config.yaml
hidden_act: "squared_relu"
batch_tokens: [16384, 32768, 49152]
doc_mask: true
Each number is 128 + 32 x the weight over its row's rms, rounded and kept within 0 to 255. Layers, rows and columns count from 0. The size above them is the row's rms in percent of the matrix's.

# layer 7 MLP up, 1024x256, rms 0.145, rows 271-297, columns 128-255
size [ 88  99  94  99 100 101  95  95 102  99 114 100  80 105 100  88 107  98 101 109 105  99 114 106 107 103  98]
[[150  93 122 172 154  93 119  96 180 159 147 175 144 196 134 129 136 165 155 146  60 154 104 149 202 126 169 193  90 165 118  73 114 167 126 156  97 161 116 177 180 141 135  95 118  38 130 122 132 121 142 106 126 137 133 163 117 139 161 158 189 158 179 119 164 138 124 112 179 140 144  96 160  59 115 149 113 235 198 155 130 149 131 119 130 153 126 123 123  84 130 143  90  95 161 108  76  81 151 135 115 119 117 139 144 123 139 138  94 100 131 163  84 126 143 134 150 100 122  82 141 173 163 156  73  75  40 139]
 [202 164 150 113 125 111 105 203 131 197 107 132 128 132 169 150 133 162 148 124 110 132 119 153  74 139 161 140 132  82 148 145 142 111 136 100 179 110 149 117 126 106 139 151 149 162 159 111 177 149 115 154 106 102  99  98 159  96 126 157 152 167  80 136 177 116 182 164 159 167 144 159  86 107 172 138 107 111 144 121 126 125  62 159 112 100 127 117 138 107  24 121 199 184 131  75 156 144 134  91 187 142 139 125 153  97 101  81 100 202 123 143 149 150 138 101  72  86 116 120 119  95 110 129 120 173 148 163]
 [118 132 148 134 104 146 140  97 124 165  72 167 119 146 124 170 100 120  98 104  97 140 120 107 133 193 149 195 182 115 110 115 193 111 148 150 157 109  98  62  85  96  70  65 135 210 131  78 124 143  91 140 122 104  86 125 146  85 162 141  84  88 125 119 118  84 162 110 176 122  79 114 123 107 119 117 141 108 178 113 120 174  96 128 132 105 189 105 108 136  86 137 126 120 125 123 113 103 111  93 137  84 102 150 118  50  98 114 134  88 108 129 117 194 144 153 154 158 130 114 172 176 134 104 109 101 146  73]
 [117 102  82 107 104  86  64  95  48  88 144 107  98 122  85 132 158  94 156  81  74 164 192 120  89 138  97  72  86 170 133 170 115  74 113 158  90 133 137 116 179 111 151 155 199 140 148 109 103 106 147 111 105 137 115 125 154  92 146 165 162 113 119 151  83 115 109  70 141 119 128 102 126 164 108 163 126 110 162 110 172 121 122 130 175 147  82 144 147 154  93 171 148 122 158 159  80 123 131 103  90 103 142 153 145 150 126 165 173 116  81 104 146 148 127 151 101 152  84 115 116  87 104 126 162  75 109  98]
 [164 134 136 119 117 135  87 100 151 233 150  90  88 180 222  95 133 147 128 157 131  67 128 112 110  88 107 117 130 128 158 181 132 156  69 113 128 154  72 163 233 132  71  65 168 172 142 163 107 159 135 139 122 125 113  85 106 110 120 123 170 144 122 147 145 122 103 129 140 176 157 179 135  95 129  92 131 192 135 106 135 155  99 126  90 152  85 141 196 104 144 123 108 155  88 142  72  90  95  85 166 149 107 189 152 150 167 137 103 108  83 130  80 123 144 139 130  96 151  99 123 157 180 113 100 153 168  69]
 [134 164 163  78 105 164 152 174 114 121 141 143 138 136 108 134 104  86 160 170 127 127 132 156 112 147 116 127 135 138 138 106 107 146 130 105 164 176 139  63 128  84 157 141 119 135 160 106 120  87 132 140 165  90 146  99  72 156 159 182 129  63  92 184 191  99  35 145 104 202 135 171  94 144 141 175 131  77 103  86 134 209  67 135 111 112 113 104 152 119  98 159 103 164  90  89  91 102 122  73  83 134 153  62 144 121 104 135 176 124 141 140 118 165 130 127 191 145 122 101 156 180 175 161  89 107 158 157]
 [ 89 106  95 109 101 106 120 122 158 141 114 141 131 154  80 116 143  89 152  99  59 151  99 123  74 118  96  93 106 129 117 128  97 128 115 124 150 100 142 117 119 107 131 123 175  93 124 113 152  96 101 135 102 115 128 141 145  99 160 100 155 141 141 140 144  93 106 104 200 156 109  98 166 106 150 147 110 146 183 118 127 155  93 158 132  96 156 129 136  97 120 164 108 154 165 101 170 160  93  92 138  82 149  88  88 191 183 141  89 131  59 114 142 118  83  46  94  71 115 131  98  70 149 122  78 186 102 143]
 [118 143 176 153 162 110 143  84 158 105 136 101  97 111 141 126 102 111 147 139 158 128 148  84 120  35 159 108 107  97 123 138 122 207 102  87 123 101 193  85  90  92 143 114 122  59 142 182 114 103 124 195 120 195 140 107 122 148  56 107 105 149 121  99 148 127 178  86 189 154 104  43 150 154  96 122 113 159 143 181 141 174 103  94 117 106 157 139 124 124 173 168 168 171 160 156  80  98 144 111 150 109 127 111  78 132 153 104 109 124 114 160  94  48 179 106 114 122 159 152 161 126 152 139 107 141 136 141]
 [ 94 131 121 183 107  98 140 114 102 112 139 159 107 158  83 154 157 143 148 165 127 138 192 113 137 160 119 143 175 155 123 109  69 134 186 120 153 117 160 173 154 100 154 107 126 158  96 124  58 103 120 122  89  77 127  73 150 178 115 134 128 166 112  89 182 127   0 106 146 129 154 133  92 120  74  64 124 132 146 118 123 165 106 109 144 154  80  78 116  79  83 113 136 115  61 166 197 146 123 128 122 136 139 101 148 108 122 143 159 129 118 139 119 153 119 154  94 111 147 167 195 197  93 139  92 153 114 110]
 [121 150 147 150 142 123 122 134 153 167  93 133 175 186 156 111 119  81 131 116 153 165 167 208 119 146 100 178 105 115 183 196 139 106  89 140 133 154 143 214 149  75 113  94 101 131 134 103 113 129 156 126  83 128 147 116 182  84 117 111 101 160 185 125  77 149  97 177 116 133 137 122 185 120 109 161 157 117 150  67  73  86 134 110  82  68 125 133 108 162 133  81 148  75 121 163 110 157 135 149 127  96  75 153 137 169 148 159 109 125 121 137  62 148 146  83 157 131  81 112 149 119  72 193 166 127 157 117]
 [118 130 156  98  82  92  53 168 185  97 167 106 133 119 110  56 117 125 135 119 124 185  99 160 140  98 109  99  70 140 147 164 124 142 141 134 120 120  83 115  85 136 150 138 126 121 105 152 128 116 115 114 105 105 114 148 101 144 105 177  24 131 113 172  87  85 169 122 161 119 145 102  82  94  82 137 123 136 146 149 104 157 173 157 162 141 140 152 154 144 111 214  70 139 116 146 139 176  76  76  66 131 168 110 151 165  82 158 103  89  72 176 124  97 190 102  88 127 170 123  72 130 167 110 116 128  99 136]
 [ 97 136 135 129 140 103  62 155 140 183  86  57 148 189 122 163 156 172 122 163 145 109  70 133 137 146 112 112 188 120 145 147  36 182 101  56 129 157 111 142 112 113 121  61 130 116 125 132 135 156 156 181 116  81 124 142 173 112 165 160 109  87 101 112 122 120 171 162 134 103 122 142  89 100 119 114 144 153 175 136 125 116 108 105 151 158 161 135 146 193 131 124 125  45 142 140 110 127 105 143  96 111  82 107 120 145 131 131  76 143  58  76  91 127 104  97 135 150  55 119 164 156 125 140 110 113  95  89]
 [114 129 190 139 139 104 102 192  91 143 129  64 118 127  85 103 121 142 135 162 113  96 125 156 159 166 194 112 151 107 138 181 127  94 107 170 147 174  83 145 104 113 141 142 128 166 104 110 120 106 151 103 144 104 144 105 157 129 120  88 132 118 211 119 174 110 104 128 134 189  76 109 112 157 184  88 170 106 116 142 117 131 154  75 125 152 112 175 144 163 137 147 155 163 175 142 112 180 185 121 100  33 143 118 144 153  95 113 133 120 146  75 121 148 142 190 160 167 135 148 161  96 108 171 158 155 152 140]
 [153 140  74  86 163  86 142 108 185 142 162  95 172  95 183 129  74 147  99  97  84 120 186 143 103 109 141 119 124 125 130 170 164 148 124 101  99  67 114 137  96 163 174 183 121 112 167 117  77 137  99 165 157 169 201 172 170 143 137 138 168 131 127 135 164  98 125 135  96 100 118 117 136 109 120 138 126  99 177 133 170 167 100  97 102 150 152 122 127 145 147 154 131 130 138 130 109 158 165  80 102 129 120 106  91 138 127 166  99 125 168 164 120 185 128  92 124  90  51 124 152 168 142  92 108 176 123 188]
 [165 161 148 101 148 167 149 175 147 124 169 102 140 135 125 134 148 147 112 132 116 171  91 182 170 180 128  91 156  39  89 140  97 169 131 118 113  97 112 108 100 151 123 104 117 128 131 104  58  97  68 142 151 142 139  85 188 155 112 110  98 180 128 150 158  96 103 142 105 115 136 138 105 165 110 153  94 137 209 100 105 100 118 146 158 110 168  50  49  83 121  97 141 142 110 126 146 118 103  64 104  81 135 121 145  83 134  64 107 137 107 124 185 156  95 113 101  96  95 120 105  75 139 185  63 158 144  92]
 [ 78  95 136 153 139 114  81 157 130 148 114  94 157 149 158  81  95  96 130 137 120 161 156 133 118 121 187 154  80 155 139 158 132 133 135  85 169 190 155 197 174 144 129  91 115  88 120 108 162  78 132  92  69 136 140 101 144 153  84  92  90  54 132 138  96 137 144 201 179  96 124 178  56  94 163 117 108 127 143 150  77 149 126  96 165 121 178 117  91 169 144 128  68 173  57  81 166 161  90 107 149 106 158 129 102 155 124 134  72  51  99 141  89 101 141 151 117 137 127 149 106 116 113 134 116 129 128 104]
 [ 97 156 173 117 176 143  99 142 117  95 102 134 120 103 161 136 144 108 158 151 129 119 148 158 149 106  94 134  78 144 139 144  63  68 147 114  92  96 141  79  77 141 132 145 136  88 123 106 136 153 146 175 146 138 206  79 137  74 154 140  92 177 176 165 120 137 140 142 126 135 100 184 154  86 192 123 116 154 186  81 110 114 128 114 125 193 132 128 144 138 113 143 123 179 130 127  73 146 139 166 162 110 185  94 168  90 160  95 134 129 129 161 201 125  88 146 155 153 143  96  84 159  87 108 114  99  94 124]
 [183 106  94 105 139 140 153 115 103 111 130 166 102  64 183  84 190 122 119 145 133 124 147  94  81 170 144 136 177 131 130 182 129 164  88  48  74 129 109 148 195 163 130  93 156 180 201  74 126 128 124 138 128  88 116 171  63 151 129 102 118 129 129 157 131 154 126  92 143 156  68 171 121 152  74 113  96 149 113 113 117 119 154 167 135 128 104 201 147  77  96  87 175 140 145 121 147 107 138 156 134 141  92 173 145  76 102 166 133 106 155 158  87 139 145 157 146 155 122 114 132 109 190 154 205 130 141 143]
 [100 119 128 134 107 118 209 128 110 200 141 113  96 127 145 141 139 188 102 135  79 110  72 176  93  92  89 123  87 155 139 187 127 181 142  62  81 169 153 130 124 185 155 154 169 158  91 111 121 125 151  90 133 146 125 106 107 115 102 117 169 151 137  86 152 156 110 107 169 158 189 126 139  84 150 136 184 139 175 201 149 158  97 142 121  94 180 126 138  90 123 116  77  73 127 108 151 121 146 113 177 119 158 132  56 195 115 124 105 107 151 138 153 172 181 160  99 195  99 140 137 160 150  91 106 107 187  84]
 [132 167 167 146  92 184 134 120 137 112 163 173 137 148 174 112 124 130 136  97 121 190 128 138 149 155 105 114 144 135 181 129 136 107 145 122 124 163 142 171 161  63 122 168 155 144  97 152 127 150 180 141 156 124 170 128 134 149 128 164 197 113  95 104 128 116 124  80 121 100 103  84 128  64  50 133 125 207 109 122 115 102 169 172 139  60 114 116 113 208 168 154  86 131 105 109 102  98  80 138 173 150  37 125  95 138 198 115 126 139  98  96 150  76 168 138 160 145  94 104  95 150  96  76 179 197 124 112]
 [ 64 133  43 152 153  94 117 141 157 103 149 153 156  93 137 136  76  81 162 144 147 110  73  98  21 138  90 121 120 132 124 133 132 230 134  95 150  69 139 132 101 129 150  69 149 122 168  67 105 123  44 159  63 105 125 132 117 101 114 143 131 117 141 117  88 165 137 143 141  93 134 121 131  99  86 148  73 124 161 125 130 139 136 136  97 124 140 165 109 115 126  55 149 122 126 127 114 126 150 101 134 129  83  43 117 146 141  38 169 137 152  76 178 151 119 104  67 112 118 106 143 123 117  41 122 166 169 108]
 [126 139 103 127  84 115 104 131  95 154 123 133  84 124 115 120 104  84 136 160 137 114 115 126  76 101 102 156 144 152 132 180 113  76 129 137  67 161 156 124 143  98 107 137 153 156 169 157 141 151  47 101 105  87 127 110 132 174 140  90 164 184 166  91  62 132 139  93  92 119 124 158 113 152 113 125 169 151 146 141 118 119 115  85 138 165 154 162 107 154 125 173 122  77 122  29 148 119 120 191 104 126  57 153 155 131 158 189 107 195 122  93 144 104 143 152 132 158 194 184 132 100  60 136 121 155  96 142]
 [ 71 173 128 114 118  81 113 198 129  85 177  93  95 149 117 151 132 188 147 120 130 130  97  98 184 199 126  81 129 136  93 145 135 164 125 131 108 145 168 122 180 122 166 168 141 182 129  89 173 162 154 136 140 142 154 139  97 112 119 109 114 137  90  98 124 155 109 122  56 122 127 150 149 153 147 150  67 166 143 114 119 114 121 130 126  93  99 151 136 154  88 162 101 150 107  96  78  89  97 137 198 147  95 146  89 114 157 170 108 161 109 143 147 130 100  95  95  21 132 142 109 139 139 133 113 145  97 190]
 [ 96 122  98 131 153 134 147 104 105 121 140 136 187  99  64 136 107 125  67 182 123 139 141 181 179  41 149 162 136 150 142 115  98 131 161 134 159 167 118 114 159 180 201 185  66 158 127 139  96 102 118 162 126 109 169 128 117 133 163  99 146 150 142 155 125 178 134 173  97 167 112 133 149  96  55 110  92  68 108 105 159 132 125 123  98 108  94 130 136 186 157  91 123 139  92 128 140 116 126 175 129  94  59  99 125  95 102 134 135 104  75 118  38 106 159 125 130  78 129 183 177 140 184 131 126 121  96 166]
 [164 142 104  67 151 160  98 165 183 149 132 179 142  98 128  96 102 167 129 100 103 159 130 140  53  94 120  96 123 160 117 134  99 142 123 112 120 198 134 131  88 169  93  98  93 160 133 165 102 121 117 180 166  45 139 103 149 108 140 104 111 141 127 136 183 132 153 122 128 198 127 103 199 129 101 123 212 133 149 127 205 113 119 126 132 159 105 134 160 143  99  68  42 184 176 142 104 147  98  96 151 191  97 105 163 130 129  71 154 119 141 116  80 159  74  91 139 109 166 161 146 139 147 143 106 143 123 124]
 [132 139 140 192  81 134 105 144 146 147  93 155  93 148 100 114 100 130 185 104 100  93  80 142 105 118 136 108  59 152 136 108 162 120 101  91 146  98 107 104 114 137 130  99 210 100 187 153 204  59 114 127 199 145 159 195 190 129 152 120 106 157 141 117 176 178 176  85 174 163 144 137 140 101 127 124 112 153 204 142 189 134 139 121 182  99 170 111 134  97 105  90 151  83 120 157 146 105 144 152 164 107  85 134 124 112  86 125 117 184 106  83  97 161 126 152 143 140  75  98  93 153 102  66 102  75  92 172]
 [192 110 129 171 122 129 106 100 132 182 124  65 147 141 121  64 100  69 158  95  77 111 119 141  94  98 163 159 157 109  98 126 204 131  53 153 115 137 107 168 147 131 123  99 117 128 140 115 194 109 156 106 150  98 115 138  86 100 142 166 119 162 126  86 143 104 165 111 104 133  99 118 139  87  56 134 125 109  83 161 107 128 108 176 115  67 108 124 159  93 129 117 101 145 149 127  76 114 134 117 113 185 128 139 128 128  62  80 104  98 144  58  85 149 186 128 173 137 169 107 128 126 113 140 100 132 134 131]]
# layer 7 MLP down (transposed), 1024x256, rms 0.0397, rows 271-297, columns 128-255
size [ 89  98  97  95 113  96 101 102 103 100 100 100  81 102  99  91 100  89  97 106 118 100 103  99 104  99 114]
[[148 109 105 150 181 163 129 124 117 174 152 105 104 123 107  81 150 170 172 149 145 116 108 115 127 133 106 152 106 102  96 143 134  89 105 105  83 181 134 154  71 162  85 127 160 105 129  92  46  77  94 102 108 147   0 162 109 169 122  61 117 102 113 170 143 147 130 149  87 100  88 181 133 166 130 132 128 184 131 133 143 131 108 129  42 144  77 139 155  62 127 130 101 119 134 155 148 106 149 155 103 120 126 102 162 158 161 127  86 135 113  99 123 147 116 142 115 129 129 158 172 132  87 165 104 197 158 138]
 [139 151 130  85 100 126 138 184 133 157 138 119  50 150 131  96  78 138 125 159 112 110 111  96  62 154 146 157 113 132  77 101 190 145 105 126 206 183  72 160  79 127  91  72  72 146 111 184 165 127  73 108 138 122 130 138  97  71 136 150 159 124 106 153 165 189 133 122 166 145 114 149 115  94 132 168 120 155 120 134 124 139  93 103 122 118 145 155 159 123 136 156  99 126 137 120 170 135 136 123 117 161 155 106 137 169 118 140 132  94 133 190 112 120 122 155  98 131 169 141  82 117 119 133 155 175 132 146]
 [136 188 151 191 194 105 122 162  97 145 173 144 106 130 140 134 136 124 128 118 150 129 130 133  87  90 117 123 160  88 108 108 136 181 134 120 120  56 128 102 167 124 126 137 170 173 134  52 160  76  64 101 157 168  18 144  83 108  80 128 100 116 182 176 116  50 141  67  97 134  90 165  82  75 129  77 139 125 131 177 155 122 122  81 113  86 128 142 135 106  82 156 126 183 133 164 145 100 120 106  97  78 162 169 129 110 132 148 117 154 155 109 146 164 108 151 100 149 115 160 135 109 105 102 131 123  65 119]
 [ 80 111 142 130 152 140 168 158 110  70 132 158 136 114 125 129  77 108 110 106  58 124 131 134 194 130  79 100  86 121 113 117 103 144 114 142 125 134  46  97  91 133  66 137  60 139 142 122 124 178  73 146 149 113 227  82 133 101 167 145 122 116  97 176 133 154 121 106 156 153 112 113 134  78 109  87 139 125 127 110 181 151 167 156  88 131 131 152 114 122 116 164  86 120 191  89 102 159 212 142 176  76  76 123 170 170 124 128 156 173 134 156 147 128 131 169 155  88  97 180  62 125 132  76 118 114 118 130]
 [117 101 133 158 130 163 107 100 120 155 147 141 112 121 118 128  95 147  82 142 125 108 112 114 113 126 100 133 127 153 142  86 188 131 187 104 151 149 104 131 124 129 101 137 112 154 145 178 116 163 140 110  98 144  60  79 142 142 154 109 109 139  94  43 160 135  79  63 131 156 135 153 149  70 153 162  84 161  76 105 132 133 152 166  98 138 115 145 128 177 122 176 151 123 106 100  71 105 114 113  76 182 196 148 142 146 115 168 107 129 124 119 143 186 121 155 176  73 177 112 108 173 148  74 202 148 136  99]
 [121 135 120  57  75 113  96 143  66 103 166 131 149 136 112 173 129  38 120 105 149  71 121 108 154 129 122 153 116  93  93 103 162 187 135  94  47 114 109 148 174 104 138 156 102 120 150  95 155 119 131 176 153  59 172 142 177 168  96 115  94  94 122  95 202 132 120 119 139 112 177 112 135 169 101 140 153 152 139 154 138 118  84 146 145  70 138 134 146  82 141  76 103 117 112  80  64  82 149 195 192 144 122 109 157  98 186  99 106 123 123 157 126 125 138 115  72 126 116 103  60 140  87 104 134 116 124 202]
 [ 87 119 146 142  80 102 102 105  97 173 103  55 114 147 142 228 122  77 138  76 126 139 166 105 125 121 123 111  88 120 126 157 117  73 160 131  96  92 135 121 143 124  99 150 112 171  92 152 143  75 151 101  80 120 114  96 175  88  78 145 151 141 148 110 112 133 103 142 130 130 155  98 134 123 138 138 126 202 106 182 126  77 105 164 132 142 157 148 127  92 158 132  94 126 185 123 155 122 150 118  85 155 158 193 168  87 145 108 115 138 142  91 120 168  91  17 136 190 143 141 127  99 157 175 172 172 132  93]
 [ 83 107 122 112 148  74 132 131 153 172 150 127 186 127 108  78 148 133 123  98 127 185 121  87 128 109 103 106  96 110 107 168 164 116 115 130 139 115 112 103  53 150 165 152 154 150  87 178 139 107 118 174 139 147  68 140 158  88 115 110 100 192 133 168  89 155 112 159 130  94 136 131 167 146 111  87  85 105  95 105 112 158 132 144 151 109 150 173 129 150 109  90 137 184 140 194 101 103 127 130 171  82 146  72 150 105  63  89 175  72 181 166 102 117 152  99 175 114  72  86  86 109 183 128 148 146 172 166]
 [ 97 116 157 142  64 142 178 143 179 139 142 171 172 140 125 128 158  94 122 117 164 142 136 146 133 146 107 149 152 113 142  79 169 108 155 133 172 136 129 142  99  90  85  96 112 127 110 177 187 133  92 130 127 101 139 146 139 186  71  85 122  98 122 146 159  82 105 137 132 141 141 114 139 131  78 107 148 204 159 120 149  63 139 117  91 174 153 109 158 104  67 187 122 110 112 138 167  91 159 144 148 184 114 144   3 126 145 165 157 137 203 137 157 186 126 163 125 163 158 155 121 138 173 211 129 171 163 103]
 [101 162 144  74  99 162  62  94 116 114  91 110 157 195 138 140 116  77 188  89 124 108 156  73 115 153  80 115  97 128 104  70  97 179 145 141 110 142  60 146 120 117 123 108 151  97 129 137  97 148 148 133 106 133  76  79 104 130 150 107 112 203  71 137  66 203 106 146 121  62  91 128 186 118  76 117 136 150 137 177 132 122 125 120 143 156 106 165 155 151 180 134  84 172 161  92 124 124 194 135 120  50 140 115 133 164 115 136  84 137 198 162  93 123 120 169 138 119 113 112  91 108 108 108 108 141 124 136]
 [182 166 129 182 120 103 144 124 137 185 159 135 127 162 189 175  98  95  90 163 142 174 132 131  92 161 140  73  76 201 120 130  97 120 124 129 131 152 113 175 119 130  94 143  72 111 112 102 194 184 181 113  81 137 161 173  73 107 148 111 129 143  96 135 117 152 131 133 160  45 111 115 123 143 121 163 196 126 117 184 120  96 139 137 124 134 131 145 141 183 121 151 128 150 144 104 141 111 136  92  72  84 148 120 123 168 171  98 157 136  97 127  58 161 146 167  82 114 169 137 139 149 122 139  68 128  78 134]
 [ 91 147 150  49 131 106 116 112 221  95 115 161 145 137 117 139 105 149 126 105 175 166 149 123  81 104  78  56 168 103 194 163 104 121 106 109 104 167 129 150 106 137 147 157 153 123 146 133 147 117 159 105 108  88  94 102 128 154 129 142 147 148 163 135 117 145 115 128 106 116 125 101 109 131  81 118 137 170  94  71 106 125 164 136  48 165  77 156  61 168  99  93 137  70 100 151 113 155 125  99 132 106 119 143 135 137 166 138 136  93  81 122 104  65 145 182 131 118 134  99  97 154 169  85 155 148 152 114]
 [134 116 112 105 124 161 126 123 166  76 117 144 112  76  86 116 137  93 145  93 129 127 188 115 136 164  86 135 142 104 115  89 144  79 124 115 119 127 152 212 154 131 125 120  98 117 150 105 134 173 110  61 130 174  91 161 126 100 126 169 142  86  85 136 108 172 140  78 103 117 148  97  66 114 123 141 114 116 125  94 171 109  98 156 102 133 138  69 119 134 117 154 136  67 156 158  88  82 152 146 103 129 100  88 186 136 129 114 169 149 137 157  65 151  97 101  72 116 105  80 125 187 103 115  78 109 119 164]
 [143  88 142 220 151 171 133  79 144  96 174  85 107  84 159 154 138 168  61  82 134 156 171 186  64 115 102 168 184 160  87 155  83 136 112 133  88  82 160 125 102 138 180 136 132 140 129 154 140 167 130 171 101 151 186 138 100 127 125 121 167  80 142  92 136 171 183  51 140 110 104 151  99 122 173  98 151 181 160  95 141 156 135 141  68 133 173 150 142 147 162 152 155 133 177 117  82 170  99  88 158 124 139 126 103 111 122 140 102 189 127 104 173  61  82 137 126 119  92 120  79  59 149 155 153  87 118 162]
 [149 141  93 163  90 146 111 171 155 142 161 152 116 128 146 134 170  43 164 124 139  96 187 170  79 156 118 103 182 149 136  89 147 137 110 185 142 150 144 148 186 152 161 100  94  87 143  87 167 100 106  91 125 147  89  96 126 144 176 134 117 160 125 130  94 121  92 104 114  93 200 141 127 146 109 125 112 134 105 154 152 106  24  86 129 164 162 112 117 108 172 115  94 151 168 171 140 144 176  99 101 128 152  96 142 159 169 122 141 128 152 125 141 132 163 134 155 220  67  75 103  95  72 127  86 121 102 132]
 [158 164 108 147 130 165  70 138 161 101 104 134 152 149 152 120  82  38 112 105 117 122 139 134  67 122 190  68 106  90 164 138  95 109  83 132 146 128 119 174 131 168 125 135 179 102 116 124  58 153 101  95 100 115  72 151 104 121 123 121 102 105 132 102 126 205 137 229 130  77 155 133 142 140 112 129  59 149 117 134 148 119 164 154 172 109 135 125 160 111 100 124  90 150 112 142 107 162 116 130 127 146 152 133  95 168 145 103 187 101  54 111 104  81 175  96 116  92 112 137  77 187 125 150 106 189 132 123]
 [144 106  95 120  93 164 102 143 158 123  82 115  88 134  89 134 138 155 147 134 117  62 178 132  99  98 169 135 138 193 157 161  75 167 116 104  83 114 125 140 108 100 110 180  98 117 174 126 168  96 109  99  93 143 255 128 128 156  88 152 150 127 192 131  98  85 142 128 167 153 136 109 124 101 153  48 120 125  51 153 148 118 152 107  94  88 146  86 161  87  94 112 152 122 128 137 135 157 140 188 169 117 174 115 169 115 105 109 110 107 161  95 106 146 134  82 119  96 107 127  92 142  82 102 150 163 128 133]
 [149 125 151  77 175 110 130  95 128 117  63 128 135 168 144 148 146 109 133 134  67 113 124 120  91 145 125 144 167 146 179 166 164 111 149  93 111 156 121  76  99 157  98 122 150 190 124  77 156 113 137 136 122 129  73 151 196 104 131  69 160  54 160  81  91 132  84 123 119  68 103 155  53 143  94 133 107 153  69 120 151 106 104  83 168 190 126 133 111  65 180 116 152 147 115 165 142 120 179 111 173 141 122 129  91  88 105 128 168 155 180  99 115 150 137 135 158 127 121 118 170 124 115 154  88 135  98 153]
 [ 80 118 130 166 150 103 115 114  90 131 166 111  87 148  87 152 136 154 126 124 103 100  75 177 106 101  95 109 171 132 113 104  75 126 157 106  94 145  81 133 132 139  92 183 120  81 136  76 157  90 118 103 139 157 189 140 175 157 162 175 131 161 128  61 171 209  81  44 155 154 144 133 148  98 154 183 140 118 127 115 145 108 151 103 100 120 178 180 140 115 113 158  92 166 170 194 113 139 138 148 111 161  76 130 156 138 103 157 119 183 122 102 106  90 104 138 191 162 101 171 176 124 152 172 113  82 128 194]
 [153 196 104 113 148 120 142 120 150 127 116 162 107 145 144  96 146 192 101 103 131 149  99  84 153 121 108 139 160 162 173  74 129  98 121 177  90 127 177  92 134 129 151 163 130 125 128  88 138 114  84 114  90 137  90 163 188 101 131  95 148 105  77 131 149 156 142 157 151  75 132  72  88  66 147 111 143  91  76 121 142  25 154 119 145 142 169  99 106 162 126  83  97 190 119 116 148 138 116 152 115  97 101 163 118 158 150 126 107  73 118 164 119 130  97  98 153 128 150 109  87  85 124 115 100 133 137 163]
 [114  73  82 143 108 138 111 105 158  72  93  72 113 159 125 143 156 121 182 102  92 131 126 130 150 151 175 156  64 149  48 222 108 178  95 132  83 131 144  85 157 140 132 148 148 126 130 128 118 119 164 107 101 126 104 142 133 124  90 123 110  91 142  77  91 139 158 131 137  81 164 128 175 113 176 127  89 136 163  73 174 132  86 132  36 100 155 150 134  99 158 110 134  72 117 173 135  98 164 161 216 136  81  95 160 180 175 141 169 100 152 119 175 127 141  93 169  72 170 143 124 121 127 132 142 154 118 122]
 [171 111 103 134 106 123 165 104 115 125 153 109  97 110 162 135 139 135 125 185 165 128 162 166 141 121 169 156 134  96 131  78 140 125  74 139 120 191 144 177  56 164 162 115 156 129  66 127 166 154 158 116 168 194 167 117 148 121 147 115 169 149 106 102 158  92 124 121 149 110 118 122 131 113  67 105 183 157 147 110 141  96 122 129  96  87  90 179 110 129 122 158  87 168 127 117 129 102 134 150  72 119  59 134 102 140  98 141  89 132 142 121 118 182 100 141 118 123 108 165  43 111 146  78 111 104 119 149]
 [133 184 174 168 132 112  82 194 119  77 159 208 107 130  96 102 159 110  71 148 181  65  84 178 166 135 110 203 151 144  44  45 148 120 129 124 113 113  91 135  89 127  88 167  81 145 136 148 110 112 161 133 156  98  85 195  72  79 109 122 107 167 145 126 142 125 135 140 151 143 100 158 181 111  83 119 149 104 190  92 104  93 106 133 116 133  82 153 128 138 109 161 161 121 126 170 127  98 159 126 100  70 150 129 168  97 134 169 135 130 132 131 150 150 131 150 158 143 125 104 111 164  80 154 134 128 124 166]
 [ 77  79 125  95 122  79 111  98 185 121 166 115 148 102 108 121 137 112 131 107 171 164  67 135 115 186 162 148  83 129 134 111 127 105 127 136  76 128 160  93 103  53  98 125 127 147  81 183 103 127 149 152 102 130 122  93 114 154  99 115 159 173 139  89 151 122 161 115 145 133 130 116 113 153 169 131 111 108 141 150 108 111  48 137  66 145 155 107  92 159  96 134 126 148 147  87  77 129 171  95 137  83  81 121  80  66 151 108  81 154 111 142  94  79 140 112  81 143 129 246 149 138 190 142  82  87  81 115]
 [115 183 183 160 133 113 118  76 168 134 109 142 134 118  99 155 123 111 150 117 139 164 162 138 126 127  58 104 118 165 100 124 199 137 102 104  72 129 123 164 179  91 168 117 136 160 115 113 122 105 129 109 133 172 169 173 165 109 138 163  92 127 172 100 108 196 146 140  65 129 128 130 153 107 127 117 173 151 180  98 111  81  71  88 199 173 136  93  74 121 151  54 108 106 208 161 143  87 132 133 196 181 120 104 113 105 180  89  98 138 110 127 144  99  88 108 143 135 131 129 135 145 139  72 124 176 125  78]
 [101 170 175 142 113 138  93 156 125  76 208  98 121 115 125 149 116  68 133 131 130 143 109 138 108 195 159 120 161 136 146 162 109 102 116 111 165 173 120 131  70 120  80 132 163 105 123 133 125 151 131 101 140 186 139 200 108 156 209 120  87 150 131 102 155  88 180  84 124 171 157 106 129 140 146 141  99 110 136 145 145 114 139 185 157 107 156 154 122 109 172 167  19  78 115 121  97  65 155 119 144 121 107 151 110 127  88 184 149 148 110 187  94 160 105 108 147 132 177 121 102 109 122  79 160 127 142 118]
 [118 102 166 213 158 125  83 226 160 191 112 138  87 138 124  96 166  88 104 158 135 116 129 137 116 121 119  77 123 102 152 125 162 147 104  84 149 141  75 190 141 150  98 122 134 181 135 123  87 113 144  97 105 169 112 108 119 145  99 132  46  95 121 125  86 172  92 148  98 125 129 151 151 119 200 144 133 120 101 106 125 101 135 122 103 119 160 114  78 171 180 159 158 134  88  89  42 180 100 157 171 100 184 114 175 162 110 152 121 226 162 147 101 121  73 132 119 127 154 104 119 133 122  88 110  94 168 189]]